Each number is 500 + 25 x the weight over its row's rms, rounded and kept within 0 to 999. Layers, rows and columns count from 0. Numbers have three digits each. The size before them is the row's rms in percent of the matrix's.

# up: layer 10 MLP up, 256x96, rms 0.301, rows 66-111, columns 0-95
# down: layer 10 MLP down (transposed), 256x96, rms 0.29, rows 66-111, columns 0-95
# gate: layer 10 MLP gate, 256x96, rms 0.311, rows 67-112, columns 0-95
up66 101:476510515501495500515496504477511543495519529495486510486510485529493541532485519508492456410546534554508517522525484468524527500509485504510492504500477510536524475466495513501485480566501474479493450532495487508516455510499489455471509500461525480469504481477517508475526455526479512493
down66 104:479527494503512500458528481481541558514524480509513485506549494466542534542456505507445454492539468478487500523497489506489521476490486494490505470519495501464482507484498493476465475508475478529541540492492505525457533483481527506514519496524513492497543475518483504471487566466495497474
gate67 110:505468523483538456518520516508500464483503480502508521494488513491495456538531529507480514532460495491499472494513477472471530442470484516463506508475512528527514518483469465493517525499477480507488452524494510513478474522501441476487539546464483515484521516493485498553449514477488483454
up67 102:503501472506468467523489502513490487483497484472467490482509488451533517536469478512497542461535473492491510483520496506504494537552484554504508479501489497438504502538512512513485496512515558499558521509483514490494512505479496515546486493469453518509511523447513507471525489459550535518
down67 099:533518495489497518488506512507494467515494513504490506481494405497512517489501517523502485543469484514509540492481536514466439488455513523505524527529495511543551459527499491510457543502486487493503468506534514516481515503468511496491473547479536468523479503527507478514457497483464474513
gate68 099:481503492506502475509572501501521483464499466505439511502488487510520512468522580522491509504567529512502473490479492486512524526525478520475445500465491495539510498478504501513531488513503516531471507546522510486515502516446506489507515503518563488470496501524500497461525523516472507503
up68 108:495484518573476553484503491507500503509479521485507487529521518487507497546476502537498508494495469540508506490513499491505491479508488513504503496521479492541506521523505541468472523490496482429486476428525483479493497503521497507437478457465497545518523481500517541478470507544472489473
down68 105:494523505504499540476499528499470495505557498481538530502477506539477479449505484469508505508489548491505522527534492516470514489507516496515508464503499513488516504572520532522516498502488523477485527519480502476506503532486505517499534506539538471607518493465500497507508518514518504456
gate69 103:541465533509493482513515499508461498452522487499531494501521477492511505479522522501503525518528485483496512519443550452475556533522469522496511474497480468464488531487491456492521519517534526511512513507522510471486454488536526494509508527472522460482531453481486490494540523507493536543
up69 107:491508544532528516453450519460481539539459495507476532479473502483466474498497518506463511511516502512484450488546476508493512481483520506510492529526489491483489488517544505473530484446475480549508482482470500514498513485489519511482518517549519484498517547497504502514491478503433452513
down69 095:450488523528507503445498521524501516521515492504493512521527514512527507471497499479510503518475514549486455504506507498468501430503445507479558484505524474484495509510511521480506513507514493525479434523462452525515515546517520460469472484526488499554508505482457509462497495489503508506
gate70 100:483490532452536534504509509502524509522517542523566507495483458486492498484474460473500497476511529553529465503545468500505477503536519513482505497475513500507478508460462507530505506537568502500493515507492528475518523523453530501510482445498512475502502504539512520523462523478487518514
up70 101:485487521476531521507507489494482482526491495478528524488504494467530506550513481545499476491490466535465484546499500463478512489524449481472514468493469459539493493537495506527515500514510523474516458523495484495453537518489466436504503526553498471511488496497524477507500436468476495512
down70 099:534450523541526524494439498514491474512517483490445460500484487536538508483519494520482466518540490463475547553551512541523537520492551538494476490474473517503510503474499515494515521500469486502482514500469476532534470486501507511526491515544493525501513531512485491512510505526497507499
gate71 096:512556436511509493512474479481483543458506486462511498482494464508472523479515509499489516495480551511517482530468494501507539552495448492493497513532480475496517465497502543490512510468516493487494524496496532507450506500506475445498487524481545531475534469506521557516501478534509513499
up71 096:543491516485489491529494511476550502468478478529492527493546481472539530502518498485498518549434512507526548505532478513499486490511512465488513457487519474516461553505493525471525495547531494491511492472496501511512527493518499489516517553489490528478503551473535507495476523506483516449
down71 094:516464512511490455477562489487471481483490511527528464493472486501500491490480500493511552491545500501523447537432511502493494506505443559520496507496480494484498492431504498544459489500524508485517482463482515504540487517489506521496517497493519449496512525485477512489487504536510465489
gate72 093:500517507494468470500493493457487509543530458482475463514434502476441463490468462510503489497490520522509483470509509520506479528526538506509525464510538503485470507484481495494512517519498445529551521473498460460495510532497494496497488532462529475491506515526472485507510480536456464492
up72 092:510509532490455483523515488493497485539504495461496438472497482510474507518505525539554514476473500485540465452512495535524483491520513486537507477497519510506490468462480504509511545498495472529507458507464500486445494504512443516504499499498482465471531499479468506503478461522491437506
down72 087:451515525475477440509467486516502498518504490492548499509485514530528518530437486467501521493511479506468532562518518504495505513513520475523511524507479491515502549517504495532532479472519487519477506518511515509485486510520460487536515496497499509556481482460554505500516471506498547560
gate73 096:525533507529526472477496482544499523516528478547480494529501474514516497518538455467515499483511494512487500531545503461497527526476512497500505487552480536466490487455521509517511532496481519502500512471501460526438470489522527561520499504544484493503536528461547532508486503501480510502
up73 117:469496513483538467487488489524500489459507513437520507504491522486448483514500503504547529527481477506482509532525592511516503474500493529489508491520480474459513540512455503460492482485500490500478509561535487519527532499503499480489513471483510507469480485499539492534459525486515523521
down73 105:490477497502498468486450496487471501461538558529529511481458520466497493509523500553492488486547485536514528478479522508521500509519498470488507548475515483502519509546511503490478456495505524512533530578509494523538502487508485519525504464446511486551475507491490501510511530485494484507
gate74 104:507496505505507465482537513485487534492524513516540496485514526511489515472492523496504495420453463547490459487505448447538441495527511472517494474483522476477511516517545493477535550468482523481478516499517512500501508458509497494528463514488524469502478487513498487465507526518494522501
up74 102:506471479488468521513473486508542536507513465564507516464479472500459473500482496520496491498476509487561511487536519501490514487487487455522556473472513470516541492479478460504459531505545487503487512505451492516532529502508488513518543461506514552486479495515503528484477484515515527479
down74 105:526501466499509459479495484504515517556509518499504491522481455477464477466507492471500528509506521517469489527475559504489496538499504520534535482460479501496522498477514480492500511495540486535498553489498481537496472487478488528444500506461521484568499499534499551495505520480522449490
gate75 115:519482502465497469462485476493521476488489504500517475484516502506525529521497475502512479541461506493480439531529460503470544503441517540490478489475481520530481490449473516519536510478497508501531488486478487482523461447495488501493542502437476491503540447476515527505487511486513507491
up75 103:566485483491507477474505536511505475488514503517481499489481498484489533521491482501508541456483505477511509507483541525445496473500461475554507532482524479487545497520477507472501503494518522497479544467523436521511483494488531486485519504494531497512501539541534500506558511551490525465
down75 105:538511507494472495521506518507474534483542505441503532458524512523462517475503506464466535546497494471474504492495540521552530511478472521474499486517514515489521540462446509529495500471513475574507502511459505522485504504503531480473514446485545517493507492505500477504505509499518495501
gate76 106:521482543548487507470481512440490510535574517499546479472520527524498486459544508491483489516498529462474487499509501554498462521464502486476475475499486519514512457466517519466504515485462541483490496523472507496477514514462476474507463473501521507483519483513498503474472489478478517514
up76 118:497505515478537462540526452493484478511493507518518525480494476473522442540510525526522480542483517505486499497505509471480492466510552519495487507503547533449481516450470500510476486451493515503506464482487464517520477480463506479500506539490525455500514498491521483496464478458454495518
down76 121:497499484509529510487499471489487549572557489551526532495482541457500447527528522496506493453475485489524517524500492490466508545476490504481461531495514467465523504500535523470509492508514524500523477471490509494508528508468477490521514497490489484503512473490563508460542487480514492504
gate77 107:482478467452454510500508473506467497484512504512505463456556486469544498532515445503519493494416507518478474484490495516498515477482545488515530468496496503494488486455504500475464517492522504472501485522463477518449514477489469441508478493505494484502505516498492494489511473460520510527
up77 103:476515536451495495539514510529501434507530522457507497507486460508502447462472533502526491481525529513495489498505514525487461504500455481505481502474488515503510512496531520528510505453443504532474503525450505513465498501507511517544483526531510510473526526490523540460480525499539493524
down77 104:563512527502516484538495513501434516506538506500545539458483472500480494513519518478510486512476486494529524493565475511498469507478429473547481512489512487489490500526511496474514492506491476532517538484478479481506496484510517514470511502495500476580488500488492536490480538481492493472
gate78 101:457505459485483460472496458496474492483509487518518497520487479500502517533500507491466497526560517473454522507470472503514537445461521488491492539501462483523530483516476465505479520474457528500473506504467550492461487503466545510494499515501519511501495509511441473499519530473507472532
up78 094:525471486462532495521516485491496473472465520494487523473515486485517489504498507530498504539521543477482495510506437522494510518476544495531478477473498454492470522466422488462540460475481507497478510539458524460495484510542519470499520495497485464469466525493476483498484496523495527494
down78 097:486531521523488511494494487476491486473542523511521467484425493487512518445484489513517493542519454497444517519514484512491511483501482475431552489516492502507540510497497497497484499527525501506467494463526497449479501492466496485513482512516496470526476475479496560541478516514481478532
gate79 101:468553519449506538545503476500516457487533500483518482467518543473459455475505476581501467498533511496486473503474500497475488479504486493525495484499511473529525505497504514471523490526535518482538495501503521497490480532505510465516491455551506490496525504498477438494472503490499517510
up79 097:491436539498536471520502529470534510502487485507502539503488508463461488486480454490479479524542476510481522530512483476495522483491551465525494534473530475524470530478530530495499475506467554533509515514522542505512501484513470559508504487522515506522511530509513507473469492476522510538
down79 100:545514542531483492515487485510492451494498494466424472489522524509447505527457493493503514502487546502463488499517513506487455476526480500470520518519474549489500525523481477501514479453478502497536472499491495496479451507501476472479525437505499489545501500528516504521463509489479471494
gate80 106:502506502497447464522451501536504493520542496504528512505481524492492500463533503557535453481500499509527486511504493541485563477500490547460468511513493497524473475525523511493488506460514482522495495502512503492496509464499501486478429493499487462497494523490504460457550516534501539487
up80 105:498469500527539465426476564519510479494503526500459496529491461517513477498509533507474494540466481494554522459482497478522490514509503487521494467523534499516490513478523512484470494504499496466492534538486515544471526503501522471480527490478513496514506491529532498547536460474495513535
down80 109:480513486535517496486534534456441491509499468528515474528502566506505480449491518513469478467530507506522478490481512491499499494482481529440478494483479504450519448507505522522486502494446491513500515530523497503474522488501452477516471519543466497531496480502475513501530521475490543481
gate81 095:516494480506503503485494477467503469472545505551522525511495449492492480544487472477484444533472507505492504506516511499500501486502472492523509511477497516500502481489526512455457470477477547469492474441476536493484461481492498469523452472490485511476537470495508460538432493503522495514
up81 100:496522535442489503504567533474507434530502474515496485591534490480519500490475509515538495490484501468526522504466538495506535470493498482525527466487499492507494454523554504493504498540506516502502479531484517502505497517541510504532481512482500511527488522524472493493497503482541505476
down81 098:438443477485482479493471468490488507481486467500518475509485503464501529503488517526531455511488521506559500464533475487529530486552480480487484454487497508505497523540524473507478468498501511521472478515509489496472484456533468481485490509531523496478555509540529487488485488539522524480
gate82 107:503496492478488499529468489515493479501476478526517479550501491491556483513556538490506511501524539513490497510453473478545497490495511507550513478511515557510496472519539522502503530537538554487504476526498506512487463517515518500505502530523498497470584493498494543475486523536495509485
up82 102:512492491486532528505499473521500525524472465487500484503493526503535498480509508497554520454477500478434522519498520488464507511516502468485511497592507483496532495483516526496483519479530484477489475488488526490484442499462528504490472473521508499526476457502463514462548486517455486512
down82 103:503511502512471508482521503536515479507524559517522478482572530519466502516498517468479505485517487517456540524498526533547481479497469481496544496469518520530516526481475505475480554506498465523511520500511495509502502451520516527477524554452505524472510531478517479522499533487529491491
gate83 098:501534501466519505553492485484531462500549507486514527500494534492496485504523489463486455478521515489509502562524503485459488510512482531518449510515475479565487477474480492557481464503479517513514478518508449507506498489513504485509515528505447539532511502459534505498507455484495513514
up83 107:505498488497466457471518488488482533495474526494540483449512512502472490510488485513512492496498547489481497494456460481506464504487447528486496488462575490486472518482512502471530504494518492481514503520521485462531507466483508478522468486505502493492479487530431499477524496509442541453
down83 107:508496509542527502482516488534534499532493474524492501488505516492524462499476481496466521478469492477524529478536471547489518544503517535482496443476504532469546466543466510523506530472528502528492466544515486534535522519504547468474465486492489521473494540511513471511526484504478510482
gate84 103:532496498519532534483555504520475505493506482472496533495520496464462481506497516528512501524523489491568497500518484501507500499502539483492478459502477530539506487520457518485514548493477486519513528543524521467493552528467501448472517510467499530503499489520473536508504491487509428463
up84 102:512490522455492479474455446481501489518495541488488538456519453491506503522543519461503501489502512525489522503495497499488514530526530496515516508476486448460492531473533475455470452467496500492498472464457468486528490477499488475548515534498484513502517482527529500450501492482505538486
down84 096:483505504464475479451462503453514513509510499550528496524459492502501527500482518494481514496498486502485529507476532505490483494458496551568525468507500521507477552469472480522481487490516497474551510508518528518534523521512473533490489484496512491526457545524472489505476549460494495463
gate85 092:533483495476516493523512538498481524510518490547510472505490487516501490489497505488474502477512545520521491500472488462511510508505470500499448526450562496522486535498500453459488507492513508500514482479520536512502476465463578505500485481506472469544503475475508518503490500456431467482
up85 105:496505485496496485486505463490548507521543506478526497505520489468516503520550514490514502479506502475510482483507525552485470463518480514494468478542503514456495524531475484509493535531458560494511486500477543525572463503481470450485521530528497511506518514511476513506476485509558475505
down85 100:473520482478482497544529459474538498535530495475519502519456458454472509503558481503475476499462444485490538508526512504524483480524536524492473495528482475510500505508495469514529465504457553498503509516510554510482481496472510471458528528493508505487486478532528508497469495531515502504
gate86 101:513479504508548495488515503460487495461508501449492487475508507528496489531467493500518482507527483520498484511498488506507499548508533501526481498464495482523496489538511541501512512474502465510503538517473528442494550457557459451492453497511529489515484492456510456541521534489480470470
up86 100:452498490527534511491440495496492495481480484531517485462498514490509511513496498502534537557538516493503467545488481493484502496493506510499531502503469517486474463516507442565523479510547531507510511497521445488519561464519451511513512533487472494468520482531483494499520514491480499518
down86 102:518500488473518509501512494498494498524487502431521496474502509504480475453506510493480500551494510499459477517468527521464514487438487514474503486506472530490516554496504483529511487485536489517490452504485515492483436489514530547481514489505465535490466477486464560522537468496529509519
gate87 101:511510488458459517455505467477439482500500504445513495446479529494469512491539495519523524462516475534512501455505485535517489483474536491502552479486501487521484480514510505474504485494458499493504502500531500471519496510503512473475518521465533506504484505468502520548494527490416510511
up87 101:524527502538492507508518512515542512511535473500441480487515546476486504484496486542500521485526451466454451495446481507479501486487504536480503521520490505508535490535521496524491465469509449522449489497493527482502509521499451525468511504570490526506501502489477492462512494517519511515
down87 098:514488461505462521469491508473520458521498487515466451451498447487503531516498507485510521460486490492522492506500508487528490510507520483567512479540480509508552520526506521501538483496499514510483487466533463498470501505487514457537482445499502468487479456474490491470454474502502524544
gate88 101:448536508499542543529536513507503506529513520532455466501486500541480465468506516521541507473518538539478465561489470515502511485506468509505489483512513510473514524528496509525540504498464478473479534501466483492492501497490512482510490549481453491502477490504459491550464487515521504472
up88 112:512543521484494515499502548520492493554502520498476498500482455525517521503493479460518540531497467500499513468527506512495552510462455509533511518518509514498490445469527524515499548492511549534509514494516518508474494446459490490474444466511504499495513504521467505483516481522524475549
down88 112:513483494452453491473499473518475510514502474510506485460498475483500504499486441498525490467514469510494518517508504533519499518474501456529486508472482513511499531532497466588508496529543475457492474518525514504455487553470467485466537510525467489480530492527489530509509483480519509484
gate89 104:525515533503558508555480496516466476461491499525499494473519492524525480500481515503477497549511522444505473535501506482507540455498511489493511515524525496507502503429507479511514503470547487518523512493552513471511519504529492494477503524508502471529477512450455484493486527462508536542
up89 104:524477470562504469521479460466486513536510507499500503493487480507485476511484485472474478460504519555500515498507464520475508539456478495491510463454526513475512510497531493471539495450469466490500479441458547498490503535498458522534461502512493495482532511512513488511494533504485468507
down89 103:501485529479479516492541487464496486487484469534470477470483515476490489490512516491500471497472486491496495469545537515512538490472460522505501495500493524502523532480540515551462502482509455424466495536450476481467496463487497464520510485521496473504454455478497510512502504462540494497
gate90 102:475499479499489482509515511503523472498508510500513531525506526493469496522491513507529509522521524506503493477510504458508426493509514543484517510477479466475518516541494577448510508516519511477453491488496499488514536485520542490480502536509463533503429489487488525551536549483511502519
up90 089:520539519486494530491527500507525457458494516510509494527496454493477477544481485500492478472516518458512498484522511441468539448521496523498500511492527471492527484508501535500507496508515539470487477531524507524564479474511463524466481462525472541498493485492472530516473497445470497509
down90 087:510470517501504451515559513511539521475500467468477504504478535527493509495481501433512510491515464479471513534475489538532497512543463500485514520467521489497469511487473524566489554494505502481497506482496500524508439508522530533539476492486472487537483505508508476503501466523507471516
gate91 099:521529497515491500491491483514537507484508488522504557523482500427566505492520496495487482495505474476496503501494478485477462451515498491509488493484519469526470496510502513532524531473493504484459504449522544549459564459476513486492498497493522510520499464515470516493481500504486556537
up91 102:518531547528518442456490500487494508501491465479500468519511557465433492493490476510482496518500510473497492486499505491471502505510512528597504514498504533518504528496512516515539458514527509480517474491517504500470497502484538519527484480527481518478508487524504477510510560538473513520
down91 104:513522472520464496519475444500479506509513511515505551487451541514504527504493514472523508506511488515504473459502483491518495506435479513523482498495519510541497533503488484478467526489512513481530504512485522498484467557528516514507521483513521529502501494435517546533497527534508580500
gate92 099:497543518491500521506506503490487486492519475507502481479518519505545501488523516538521524484460492463497547503530529509495499469534481524474476491489512501495517500518469456491536482509504519511531488533516508509527528500547448504459443525489500472497480569534513500457489529428522514484
up92 097:518508481533513502479492506476495584545502491509529492589478505500486528486530466468488494491533509499520513530492471479504516501475466485480506488540487527529487525495524530502499517505493500502448537478514489514490561481502487499486497503464490537471523488474497491473521524552522488468
down92 100:497480525495494481515481502491496477484512541488493481502468420518481566504504465561508491511479497501518493529513470529570485503529523462464508544463482530484506491500517481512462494497487473483490499538492518529470437492512506513508525501493516503534538491478513540493511501514527521505
gate93 091:445497519536489499510497472491486506469498507477538476478564506464463490480471507459522479519550500510503477522511454534478482502507508533516495481514538469517512491526479502549496454485451531475508490513502504498467514484495472473542539535473495503503513500505491495508495514526477489427
up93 096:523502510495489437572501536476545465553519500511560454514498526503490490517519508497486545521487513486499512525490498515456509510479499509481472514502500484506526486525522492532491523511492491480556477481526491517481490462511529517525514494467525523489501542499477482479570505533520510486
down93 093:497483521512470508551505487500521559510494515460529492516531538487492480486487456469553506511563484508467499461501503497521529494502537470492505507505483512503515501553529495544481473475524553509512509499505501504483507423502504499514503520534498496516522521483507446518498503520504444487
gate94 108:456492522488481518490489454470480459495510469463520459483547475500481487494495441485498540511504508437496514533482523491488523510502492516476506505457473506519473503504497517530481549518470502484518508526479466481537478515491493506466508512477542468561492489494511555493467479483488503536
up94 100:484516490508507518544488491544491529505489503485490462468510535496506502489475487536495469490492479497472557471501462476489509526503529522488516529532490461524509497527512464460514494570518528515537511509491536562485487502525476520504489495475525534473519490485447495456497556507504472482
down94 102:484521487537521471495512495494481518470498452493479516508468513508493531491500503485507494477519542458519492527525486530477512491544474497498454457530494506493542454512488516526467515464496499568487492531500493510465512542482481467470475497476468491431461506527485474530487489525530485520
gate95 103:502491474533531481528518489515496528550479484511528500482470493472552506523481503493470492458520505497490463504492513466524487533461488536551465499479491520482515506463473488498519535507473507488515457536505508468457524490450485474474491515545505497523523484508457516496440489511519488549
up95 096:511521546482468571525507513561494446527500541499529504462541479504519496523473457510525519468499524499512507491468516494485515543507533518471486471508463513549510457483484473477515497519482502482487482539549494495534487506516510491534486490474474514491466512459520505517488502484484509519
down95 099:477506567520492489464445491521505514471517511498460477544502532473526503498537516500483465461541478474489526501541528540502506521515514496483493537483515530541491482504517460524512487541479501507496554495452473509535479525506492495483484524471529499498477478487505489504530493494471488440
gate96 098:478456489486473497501494444506502433548541498474538514489498526526469537493496511514517526507488468483487492499454497497481513445508517497540507477506477503503496493484516519514513531534494490451561459542546483499500529527524511482514495494455542525479485502511484504487490506509460526484
up96 092:532451550484459517488492535463533507470523472519545499498518477485510527517484480480562503507516482502513489536498471485482524482480509502518482521543517513517499506548487511432470464466477521492488510495455537476524476490477518481497513499438508484478506542533505491506488494518521484485
down96 097:552488529506491473470477493487485458529490475497473480534490497494450523517487463466488482522500538514512494452510521508531492530499509494512453515529474528513516510509510443494476516512525509474494555500506485465503510516472544529504536501516497538458501538456468523519456520462507516492
gate97 096:500439493515518531494490516481466522494493476466524476482485475509521478493514507508525480508509493491494513491499468472502504494501529578537480525489484498500506530543525528534488491465490539508490462463501490476474481522535487513519547538521504459512455534474537536561525531491504495504
up97 112:545477510486498478467506472495480508498542520531476528489469484499464469536508498549518515495499485503469496531519529502493496523494480444463513512520501440485486515469464487456511505441469482493516543519511495492517509482466495470454439493466510489507512495526477461509496483450502498494
down97 110:480494486488549473478490522511512485487584491475458460493523429524554491495502512486489516480490528543492483488515523498514453495490483487493512528505515494480562478495489526497485513498506508551465514495529494514522528513523543464499445495474495493494493479509475483503507491490474485455
gate98 093:479453509501520485514507529518499477501505469501475460495462479497462514537476482496496514496496508471503429510515487521474543446510480487506513524493557487536468470489517519478514504519486468543492512527527517530469515487466497511511541468499563527531504472527525464493475510465511491523
up98 097:506472466522489521501471492488451538497507496519467486562507505514472508552482511445497519515515529500457518531484497508506503484494515448488508532508467465495508511514506462494517504464495547507432528498504524528521495504545515482473455511530480482526487450499503495489524507473521469528
down98 100:533511465522492498478504499519560514483490531440540517503505519522540498453513517526519525474475467530505457493506510469534520482479456532491510512524513506436501476456536564521485511509489516491481510519502470514477505502528528529530495495524489467490522488482465478509528492514532496517
gate99 094:517453496521465503541533523492528484497529496512457492473495490492465437503472481471553507476467494480481524490498498504488529477518499496510520474553512514516477492536504533489494507517503468515472536533520479495531509527475488526495491483456537487519521505520513476530486557464523445472
up99 091:536507444532492499580502514531523521503494484539478491499523505463487456492469487495517478493451520494452499487492495473486484472511517502528515489505492492507517468525479521465481539502485486473533574519500528485519509459534477488498491514476498514526549466516473476480493522492510474478
down99 086:493484517516483504558497523519508429486489457546477492480487500502472482497473487491478464465533456511494498491500522511527499497504484460484504507516487519510493493528509530452495523485490521468489515490505451512488477486526497500523505527491511541402508502464500506512512451490556501505
gate100 092:509546476468490516498495469470487452527519479497522506546456505489515527500461468549480469491521490504538496484520492522491504485462472482492480475508504482506472491532494493495508550479447546487534512463555470494530552505471505497509495518502476533509465473452490479528526501507497499474
up100 093:496477512455441494521508551493472483517504498542560503525512500494514511511485478493544533476478519481484464534491499494504507532490501538508461537498513535513480479480494525520486523487504475494540416526518496508461537476509514508496515502476479520507471521547486476496494463529507465513
down100 097:536523462480498494479512505508529509507490497483506514522506460505485483496471487455479516533450482537492501491454545532477524501543522523499532532487526498497481497521535480475488492508491539528485538522533472468489509522524529520509483498530474498397529493494483527504479531501483478491
gate101 104:459499503484495471509542479491500481554490463492480465479456483512540525476512495533513494444511514549494530539515473497473498523486543509520496451536508501524503506507503482547554503471485498503501462444506494485513535531528470517528497506472504471477503523511519468530494519510493464505
up101 106:511516516512476488529497457500485485491499532455475464478478534496465521501503494488493474447532510571521467525537481489517540491520502506472517465467445487491492547482493525499481505541505505499496487523543473493488465518522510516488474481489484542471516538487501463501459537530473496502
down101 109:506528507529503497515492485498528510493441484455520525510550493509553495564500501522514498501492463505529545529485507502478492486534512508475504499518517496504511511493476448470507543484529480510542467490491535500496546470478498523479500479505495457559480518504490484522499453462468536527
gate102 106:525518515487482505507529495503504491519502484488500502523528505516546520497522504500492529455511481480478555536523480488515501519496479500477486489556491503511471533522506485525499540511504577511508501477487469544508509495504501505506465478494510562499486573555494558467514484491520548492
up102 084:452522483523485517509505444488506506506537504517477509534488493485495482478495514521456503520493507525528467495547510464465500476493554537511493536494535512503493485502513531526499497538557462510456480464529487493467462528473512507503535480522497502585524484467488485510511503487492490498
down102 098:514513495513492492502526514523556530492505501522490495530502521534524544504538496487513527477513498492470524515491507509529483517490465486455493473522507497494503480498529499550491536472490552526545492479486464530505517481513519487519470494486515559451499538539488580488502516469520540524
gate103 101:487520522515495493503486424499502486528487518492548477478491510504507494472494488503552462546524485462496508531501523534462506493476491512526490491488484510463534527511506479507530541499495539519483522512461554506479500437493532481502481513514526529488476504497458478470554480510526538518
up103 096:492480526515475470560470485502543489508539466524536456544493507485510522533495474514494504492481497434478487446495453508449496515504532482526520501500497500482477513497490501489496523560456506544489496532496503515480475494505484502517485483526494522503525539504460530448488480524504507479
down103 094:490506507508532466495454510489478463478542537515519470496484540490518522483477428485531495501497510501491482480525494459528525509548499514485535483524494471469493534526519488499496457487484495510534508480455489499472516482526432532517498532498510459463454507492518497504477511500516479452
gate104 102:477506520475477498476553523533537524477516530540483460475529518517473495483499509511475538508479530524509474472495475462508470505492523464545482467534550499512512499495501526532539503513508488517477511475539508503509427467523518521479470432504468490508513497503507495516507470501520530506
up104 103:481444501489491492542464545527531481499499462497516470515491512481500412522526481511460505514517507468489507444507484507486522517492531492465468489491508498491496491522483484468537495512475551532471465491524501510489545501473518513511493497466500492473547505518460533475512495528495476470
down104 104:421521534503494531520506495525503517533480510486465473515504470486501525489485481516487500535512510523490493525509491515472507510501451474523474518464504517491488501516458510532513448499496526515521506512487488470498507541540471460509547521466443469544526477517495535489506488511442511531
gate105 108:480523501514496509507509465510487509465527506470454508524524487519507503508491503529486505520526506503514495491512529488512474447501550546502534465502485485513512530456541486523496475549536532531496498492476522527470481497436473535506475528501518511477514531444499482457538478471452500482
up105 097:491566486502486511487490546475508500487479491538490499453491469492529491540489465481505507486517457519502485516484505454467527520511495451509481461507494499499475486517471511513486533485508526448530493508486536458522467504546525507519553520484499492503510515555498521543510530468495531537
down105 094:535486482483482548464541485458490507524500494517516480508470490497507530485483494472494505524546503483526467497533508518468502489523430541512449503494522513519483520529506508508518518495499485418516518503493464490493486531505516505511514458500481484465523451484463482467462496516517510546
gate106 097:528502505479478523525535486495513504455511487508460464544490543497482539494515493506496523485434539562506537499555470471504494517465524531499493481504544492506509473534490508454499534497511521465493529496483488499492467525500517523517465471455525519507510493485501544507537514477484494476
up106 114:507447512519505475463541576537478508504555521492513513490494500494496465504461488545557566505506519465466494482518503511488486500526539486509546510510515452528520554512484534505499458518473497506509492470507522512502475499505512521503511507522506516509486485544515518530488504488511530498
down106 106:514423496494492531545475515478526507503522484490487478531529458487503452488501493504521522525523468547496486503516520506501475503498463563486511487560508495545528504508504552447526531514464521495504518503530545483469475486506505532482498473474490516524490477527506514501515517479479503477
gate107 102:482489468471499486491536476512499521480471512472485492438515471455518493508484501499450517512531492526531501469501514535506525545493533532478457475424484467515478476488485499489493537505523488501505454509510482475461488479507509506510496530491502517523465510541470494468555507542483513517
up107 099:527548434508489500506506477525526506546509496490488520462480512512497516516504545471481495530517499494502512543523478521446527498528552505520487492492482519545465502511512463490508514507506517503539488512468485511477558532479507507531519566500474501478495493470507506517484515544484446522
down107 106:492470475496491510523486437494530516524503486477529504474498566469516480532446509478484462520522500470478511548501490503455553471541505456514505506476492465513505519528479471511527519509485502525539474491478529520507462487519499502498474509490479496544498507543521530497479506493467462483
gate108 103:464497549477484507483537523503487489521508469477476443520512448493503467439510463527550546470505509475485503493498489502525485491535480515446504471535509527501516484502439496493473543507489500475499505464489475488504503503515507541478478512470494503487486559504496535478525493465496492493
up108 092:475453509447492486474478471498489460481491519450474504500570487521505503516481505463497522502527522521523496470493563516543484501472510533478513538474491493474530452521480486501442514534512481493513552511482498506515502550472490520514500485484494491464503499493535492485530523489510506471
down108 096:512510510510497503507466493509511510467483509532519530469468526473515481561459491521528506475536498493528492510461494519446489512450525480547447517458503491487494474506500473539534500503530516467494499508515552498497518507487511456528520523516506460515445478446509504498507513521523534501
gate109 094:534476516532477462502510521496503495511510508507510478481476474523508492521539471504490462541544501510527477536522532499505509489470508519488473507480591480510482537460475501475491534504493543480512521489521513455467492506474534464467512466506471476513533492491462496497503475528500447473
up109 088:483494500487502558534502481490494472518451474514470520535495493517529489466539515446508496518560486474518496511485473523494522513538497520473493560511518480465432526515487477492506482513525477459477487507518518494570454487497532498517463503488516501500500498464513495472498497482505477504
down109 094:490522476506506531520497511512505518479513528507432506514471491528502490489535505492486518463540518458489504521484485493497519468518453489459480518482478471491466514559498518495442497484508437452507516508511501512536530488492553538494490488485467505477517523509537518479512449493521507540
gate110 095:519486495494504489486481478524513502449539535511487511445484493510464549496515543490520478459489514478508464464483515479504527484473492525491471534513530496488452458482478520520478512498535420511502542480483530506504527510528500490467518510491517498497458450511508506512460524532511478501
up110 103:506495479492472510553445482506480480490490509467480511499497503562492510479520512522517461561488523501501510477516518480518552494470472504497511491460520511490523526504476515503454491417556492521506483509525515508480517537519513497479487495485507491460495502504447491451517534526489483498
down110 099:470485496477504501485508501500500537488492549435482497525465514512479487432502517503509520522514537474505520530514489509460507460482507470499529523523498540457468524516485527502581518515485542462503504488482496460502495475493470493497511488491504497508489535430502510508510509497528471463
gate111 090:497516489484528519484530492535513518508527469512515526544483522470524458516496485488506515534517547508499496495491476506482458504524488475508514486497579510525497470521471456566486557488496534472508464515500479512506485545473524522499520535507449546496508495510480510479478534517484505514
up111 087:492509511491473454501504516461488508504497531526477511481494446485480477484547526476504519452511477497508504494528475456488548526476544534462513500502429510474496486511534534497487482509496495535488490489480526524500481486534504497486500482470551508491511529505500530500522498436547527460
down111 093:479494538508523513510504488493500506555510491492501480487509481495493507505479497497475501494473504508485489499483496508468537515472466553519517526543499511515511512487506519468505498504521527483447499457486484524500494474503465517523514500499481500608485510472464536486433544507516540447
gate112 102:539520502477467531504451507491480482490493465503489521494515516495487483565457500518488499484486492498527506510528475514497476493529501554539501480517499493559553480506538496488493511503503504496489497435499502497475488495509477476510490512489542516518443499548545524507423503487490532510